config.toml
qk_norm = false
tie_word_embeddings = true
learning_rate = 0.00132
beta2 = 0.99
dataset = "wikipedia_en"
Each number is 500 + 50 x the weight over its row's rms, rounded and kept within 0 to 999. Layers, rows and columns count from 0. Numbers have three digits each. The size before them is the row's rms in percent of the matrix's.

# layer 8 MLP up, 1024x256, rms 0.0568, rows 930-955, columns 128-255
094:517475580461513505516536427430422487557389512563537418591408435466478563525495516415436492427520456460539444528520476581468440496465523505480487548441490512587572506517467415597566523461480472484460426523490523459488506488370498442525513386399478484475592468566497396454513511542517566516504548521458509456461566449504529601472425464517616527499505427530498477600453460529522511498560
097:473401571508482513447453455472489535551489445481457496365500500498449460495497490514467562445492542449506468479522545476465583501445553520512404583439414436536503491507492542459533505535449432482466427526516480531476559509521420590530516522490580573401404423444542487416495422511457541555480418462488545535454505396483545509570534412515500614540502551583526522483523430503557645518512
099:472461489497551510459479521446373538559464517454523460595536528477501624490517464533467466464456528461559589568527420475545470518463433559516419446498441487505500511495538465494484485498506466430443502554548608490454454513533453538504546512462541509513466536558518460477488467451476460533470516446448418533456447511415545482609460554475528470537474549401492449557537561606610540528527
101:474549446446502469397488501552470555492495485469563482472510485510478534483460477487343502503426556496567439498458525494535477498448570462533379487451493522450479497540516505532548468514516472504566498508508422491468550515559429429456574628434467554571508456514598406475502502462398503456484433549478558577400478440493458445535519470533539523556543514584509535554528458597551543559484
095:607433411485519494490468511508445492513521408457502499522414412462515616500534557440490474476454573524580470438536462488556502500504554462447540485482523646495516469482464514456494579479482392371565460578497588507581538499487457437556532603515613589523499505559512563479521500367391480542486561500582498450404507525474498487568500479480520475615520603490555434485490369493477527536548
096:546483503409514507473467505485415447550494528407491403525579583466518478476552473550464528535575530491506539522441547446465492625487497479487401421443494541496484456481465515458576624521450491434467516527564495454511466541501472503525527504509540496441459539501477560525455519475437458449424437470485522595413449435493404468600429472472485486495479478465540548549540613517461602607510
111:493449518486568425487487502501536573533527466514439569587519509498569490468470539415494557561538555519481523547503448441465613494488487486491495499595535558550490518514362462576527449459424517525490488575561520485641430506535513510448490489502525541538500497515488594496467479590423406605552464527526424535478489444565494479527461517489520472554556410463550492521464510426509530369472
103:603541525485453527439502495472442473466547476531576460557456529435484520426510534464397602480442495606526570431488425498525502525513456472421515506521534541477546517440480517480562537529506523495469435518593455429514556524539392449454541530533599465469456470523552563481461500528542426398477516523502491546403480444508498632524504461534528552418450589515501498541484577424510531443476
092:523540480456498490546518434549531506518482541489539509508533458492479595514519532471504510495446414538473514557502534470464442547510471496485482543486452433568445452448529463519564486524500471413502486478556569521488435501361515427530476422455524456544504505416572557500567523389439487550432508479479482557516458493553470531511587518464464587508491541449504429572513435520479390486525
093:502529451512506556500500409491417509513536515486503472429530466534455562458508516507533565447443474470577519497524519456458436545469450497570479482461464515547456530483473586578470503514379521497416477473473559500534586526474524420528523491558510544583567471485585544454612590478510527445456435506505591561525452595528358451549434548453502510530557517514464450592484540478527529441382
106:490511524471524531478395415415438567470457479513566538445468545438470466396443517453518418510436522605485528523480385552543410510491478551468513451466461544469500463540452525554448500495529433526550482441500497525521569579384436537385512496412492403551576438509533524486512588499461443463509586496531414550416419547490504491527473547517561540503542562575474472531526530563385502471382
094:515546556526494537490511438494466471550577504481491486484468485500557515460533444523499482437556483512570572476481417541417469479400476457558405535557481453567487559496483567568479550501391467436437476563527539490502534456492459479560570464588525483504435442468509527489569532408447515519459392538466468576520486433402469448491422585478516542482397474476451490569516538554577382499441
105:601503461510607522477440471470471462526582540428504445552473496501457499460486592462407573512551556522524524562536432518531477556525506460530432420457558515462559519495487541518518574522481529444451548467544461536519629559509490497346506500508531520572470457429581473430500479587478463527472540385422514613510414420454455505599444511531523462460494575475488486515453416558513513460425
104:556567475442511540473305501465463527510528527419559406418479450469424521514437517575468574459547539469507519484574502539486509516516444403513351521395509546487497515537438503553555489445443416451477511412541416456497516522536460506518437482511606500644494507517613443425488468523446470483383463526505447465433456432530423564577428542507503564527452578520504537616495452541527535445562
105:534485514545623421414458457459452554510373466420506427472528473416513561504519507482537585489467467504624487527515488586546537450491519507534507439541531547532553475403585554461535479486506515556514453488505500582517481546488472492425363407436436557575422482544509567522437414521459529504574551485569563515430482422446430470539516575517607492503503483444550443514484584539488518426450
105:561380451468560472515485578451430458492515443457497488537445443453467505458509509489475538478556556446488495494406497545525496586470487486442492504455534491500577489519563508503542576466441483533487478484538468508583497571534462514550501504482485500528355559556509475502520431508517474590542521609406505512442427411515498498586495572430500474590448508461549448581470576470487560503614
102:520537533489492501432415444564578504514505497533539514450518503531544472520506565530436539428408552545433494526581498436475599498438502383600466498408486491507537458474506529512566560516443452444507446526526504448524503494489492546464465367474560552492508546559571449455615402563463464567512448582570450505416478538515484432485453505533580502494501545560516521521381495548471533418489
101:554426475446482374501438522434492480510527494531505478540489469455534540453505450429474573564497535551508518401445433538591417535451565468545493415512587591532468541491533501510526526430512453475463465570579530429476494589468442472536520591567435411513442414556494524388535519547524460532465435503582462460489472515492475508479568547491454527596476527455516534552433555494554536616476
107:495422483541425456491375522501439509513477452488514431512443428433465544518461477410437509421572507459482467551556367515506467513450582496378464427547467541516509449527527467486502500410501473479442479557561539525587553537504473501463542535507415537567401501491587580540490489502494376552461498536524598555442418433597485485549610584462527502466550568516541482503433452447502475462422
105:471530486467520460574494433455607534569505468484536464555505519598491500476458404549532419500475453521533441501578510417478439542481450488506507505447530584536467500444518550579558471465488441493567546627461525531501520531502585545518543549435489566521470442533594507452559495501580540439569518471497434557426420507499441414597484521458566520536417563474572441460609498576461521445473
104:529520481395487475424478475480515499460434527505494477435472505491533529472495431565505606506426584487468478522551372469539431601484453555457481424481526468396518494465521446551584508465484539499504446541523521468533550521503451498467553461545511543504479539482526604563458545632504353489581491465461519526495470456601407539519471431465503569437454479444440512547447505561518519468478
096:459492559505549506476452475484406562591472516523445500484513470377612478476494477477526489476470583523528547551568460513559463530364472404538485507525513460516522516485509620501512478477462472447476479478509571469492459486501462524528519539502532654497457446493594564435524487489464478476511548503517435500445367432427469491483401536441487524592435436492509546504515600497484540460512
106:549480490479472565577467524468488433474397529510556457521578598557415511496465505385582514478453454562498483488513377491501493537535474433456424487393475494469519500466415524575538522383429484394467488538456470502516478547476435480545466451470579541598451469497539521540601382500564473497494499459531541528525524434493428509521474521532556458544507578419441544541574521456525493529559
102:478501509542492490503467486495603547593504387422576418562520458393488470514482467474489509551555476543464607594554483456505540478470456531541519465523525501553563444462593462457473550422515567528486510491569472491478562549440422521513515507451521579630505511496446577442476503501425466591433536483522499421527539485447461397474436488453546512628617520404563461498467588470539501513472
092:556517548508528554562497509446536512480461488497509544602464472572502503402486557426472516471487589621498464504514502449570589459499556465509498423532518520509477497506483474481382520506536556444509415551478463508448464594534573523529513391441520451647472514485534466543429508551508499506509492440509390446549625442536461446523530511473485472486593488434572416445508457485441539556521
099:500407463488483483487472502535512565434473426486456479490487520512527538508506443563529571533481564679450408575538441514545468474495475501446561467450570520534470590484527561428451473486576407491489571552513549494570496504496507490438489511512488441466437392494521561421437514433424445543458537514564516473512448535522495486494561446476497530523589452499506497505457504494525535472457
# layer 8 MLP down (transposed), 1024x256, rms 0.0691, rows 930-954, columns 128-255
100:519398406533479514453581557496448496516484603497508486580562466574560510490423441493486465576477455459525478550519515518435516476426466491438430497384541529501547577467508426465563439490421462595560533547424540519505498485499445497497513475569463514534533560485501473572519557511494597562446514571473509498526432543440461450540414464516485504402470514452528476397535539633574541465588
093:588516403457532419601529442400435443532544525459485443607523463469567599499553506403492402465517547494487507442391456520534521521554466446485647421488486546449548573483567433530415477538569495435483523455463444466534456505467427546523472555514473514582550495557492443613557505531536466462412532585517425495559543550592445596411444519500517447514490530493512416536417508578466544509528
095:477534530456481527536511537500585495484421496500484571362501477571602532505463499520511582465491449530528459450546556526528493464476456489565450515457496490494434428489504626474493488443460466528448530488485415400537518525461420510528561477469606475473493423434438543614529546577553468576522448544511537508511492521501473574634409540485565539440477456500490555569462465451450532421520
109:518482537453373615504536483499509529530527500508546538539505607562457569526592551516472472498534542512569562475522504481517416471516540447481487591513534580485585476405523505540525493499476466539540485505496581463476488518486532418499481506466511434515506517468493514479573540416549504568497600521572502510498508523470460429635521440605517466475454492517460572461526512516388404452476
094:591434547539488497525448472468434482526490462506513422508437505481517477531545530460493562429487526550630482461480540479521469508459511482577395558496465534526461506412534548496486472504529461500491504495527487582549483501544593544436472633494501505469521432485540515580502544552478512473471436445432525444468439539449452514633549518592479492609453509539445437490613522558471453481548
091:512504518500466461581595487448486443505442519499482528434511474550395488529496625548399523456536527506411482465448492515547516399556591508546533585534490532495540491619414427539486475474496425507468567528535496447549477422464498538478487467418350466530489555563532432569560487554525563471561459480501521462524565538494544508568567494473540515479462443521440462477508451576505528490419
113:420453599429543571495474515449582457483556619440516659540500452453454589529440467596521516547481490517476536524365546599410500508556536549489496435442466479508529527537443437520537478522517478481600466545551462498426535543500457542506504500467515414479547503405412458434494511530517511493497479450473505466463460477422546488469449507500460483472474455447505533502495477538637537517599
105:524496480455493509498520459403455524474525438492565501477614511498499438519511503549505487471519428470486462509553525461401483480527432576546446500477393479558545510409471547462363492500488535538532445499453519503500500546572563466475455505548545474608452486546550457483495485548559468530571542429461475462487626505492449434639547550533511549433471495441524523388492457524511494494403
090:462564520524497497480408458499508473550471548414518507469480500411530416457396449565403403503363607472505472502521552502496463527501406519571527535434400473462471491568442539516655476537523570562421494492427535525556596429491503469545497573519504541507438501573414507526491544543594466452467486529503522528567493535477528505488511604397541472493564587617441512502412466511485508450488
094:570581492468492457452432476527541503489463519433511516533518535521491534517431588569418533503546461476542498563466587520465507493522529456465460562583520495489572461450473470523501512446520513564514406613618534493450546550473590535545536543486465528496472503536490459446446485473505520480511470475519454491552542497496453505595465419558432562521574509512507444490501491469400417518445
111:457569455571439507398512494511431581551470487461370496432521515478468452430489542438548544465560525526569587534521545502555499533529534608487495448474482481602486585642647526497440451506460467435405455427495588575490489478527532467531468506546497445471493481541574462420488428474483569557523559541536502488604536542576438534466579492501521543517518448425529482437518470418458503483451
095:545504478521460542466502600432471495487572494432477452549461545510493477537465526509411519637530490517460383470517492509484496505544501451489531413594517417475510442508448569440496470511464523512420532572509500454402472533490521525480411502547576500513509529545540426493463434552560348493507556445474459469502515453481577515563565484600523470482513522559489474514427423472574503558498
108:525549534461501550529472453521447543443557540523463450532520497496509540528471524473465504470455450507450504536501479479517400531481581493581441406473405502471518540476506498533512523502530482419586494510563394521520469554464506503564435528508518568443512499531534468520518521624512564483583417533625491449459602550524404456430444448636524446595534440486577486495454559529464572499586
101:505606503595511502370624541462464453393442468525519564576496497486473545470554513505518460563480580605541439610474504579543445531444525482523567494564528481505396573498408541544476500563491479485471457489458604537539488549525498464446563530518491450499492521483416423518583488511560539478535500565545496468504444512512390519527544448516464511405520569440458515431506465568581475539467
105:429525416499535486500514538515438478593505543536530556462522505586524584491588545490422418462487542476422346515477513593508483376501467525486496499524614530531507563571481467580584547541489531524502543504458529453407506558483523441571555469530462497561521502406500526463487421543517591396488552577590505438473397437511549551487444447500476501458501496551510551463497576496512543421556
110:483467527405539510490393513485438513468626549513513473498472462482483495475476496473529503442526610531467595419515482486471531505538438677550568472498413527587593459476527660334526541564481400387509519571506457515512585512483540491587560491480498538370483594438459489462463521440480438499491502474477501549466524501557410582679511528543565550599457432520457511542554483504532529523561
094:495517505499551367517459532516427514476462485627511529499593512532524462538570605500565550496479479464497532440544515480545485601517515529394528467417461468518529481526461428465506513569480451489539453459466507522484499495513530507463531561426413494500522396548483506601430479542530583559492571377480584595509483471554582518319573529586370483593507563436527453518501487534517556530532
095:486533481539537509536468491525526454369397574526538479501514383573365455466523495427496453536541489533482509482547475518439516383448455459620487484536531530514530533421515497426460416567521543514466510456545465484486509453493545432399430583551572587532643470378457537439495526546559483517480443516529534525485404504531498535382437545548450519462462435570531475449484536553422518519422
104:569537502465438477474551539440418483501606538495568495523535466481516517533525532583556534551442427485465653524509595501595521519527463494551504464506423485536502432521550509364430471509452437460452535436550479527454432559428482552426497504453536527441538431559544544478614516497516549494424500529404476406483448557465506565603551446465478500513541529437466479490452588535516570525550
102:493444464468439546494563499407434529585582489479458501503445466466525432662591504509468517485530507422462550467535513493489466439435468413526479442549569488508520456531525512493580566517546582489494432431490489492527515487519497507479489437561511491510526523541526492582515560490488527577507527479484492466512510577466588525573515515557634454529534552498483527450439571562500403406512
101:503475387454479459540530516489441603534514477429504553548518520585440449457499564491525422481501454549455424454449460410526435471365520560538432538467537484529536417511474519480373514518512500448467538412481516526528489485482636493507531585578478445426491429530476498545476570518512592455456539485495572456509463555535527529480437554554554527427417513522511462459609525618472465524525
090:469489452524489580442504519506599539539482542576524572538482484574507495477540425553550469528541438470541508490547495485460465430535491512489514471488517443521510473494515495508452512429543582479480532492436458548526498492622465445494512529529469534551494437483460436474455491538435434497444509499426524483582580497512513478509479478497515566528586517429408432521511432501502497417480
111:424523541501379507512532527523521514537520509555511445563459483491563447592474483483610517532563436508485446442474453524482529446544544500426523480529542439472495546563490445513397521544458439485536467493473525473439451431495444537545506379529648519434457567505457468471409560511538489571454530572558489524516530546537607465497538492416571493548408511452466411561411533484412578467447
108:463521561620519610491472546567529452518516439523444488526559554501498573537497499523430475482467442505518468488534495517576442578501487556412532456473513507562461614496475501491465445501501607565401580505455533484464585390543484571415521466495559517533603434473487489496553528477553504519458569541521538440564529503489531400500484475521596455574398532490471392596479464537456591468459
089:517524450475490480431528461517413627452544480555545425481414502437557491519577455630400467414557482367536562552532468483475437581472537542533532517520401474538480457539525506505509429498530503475565533531529476478502460377492429521555441505481434521461544480610515563522449522385535526566588448475507593514465455465560541539435524452515550475504459495505518522619435604581596519466478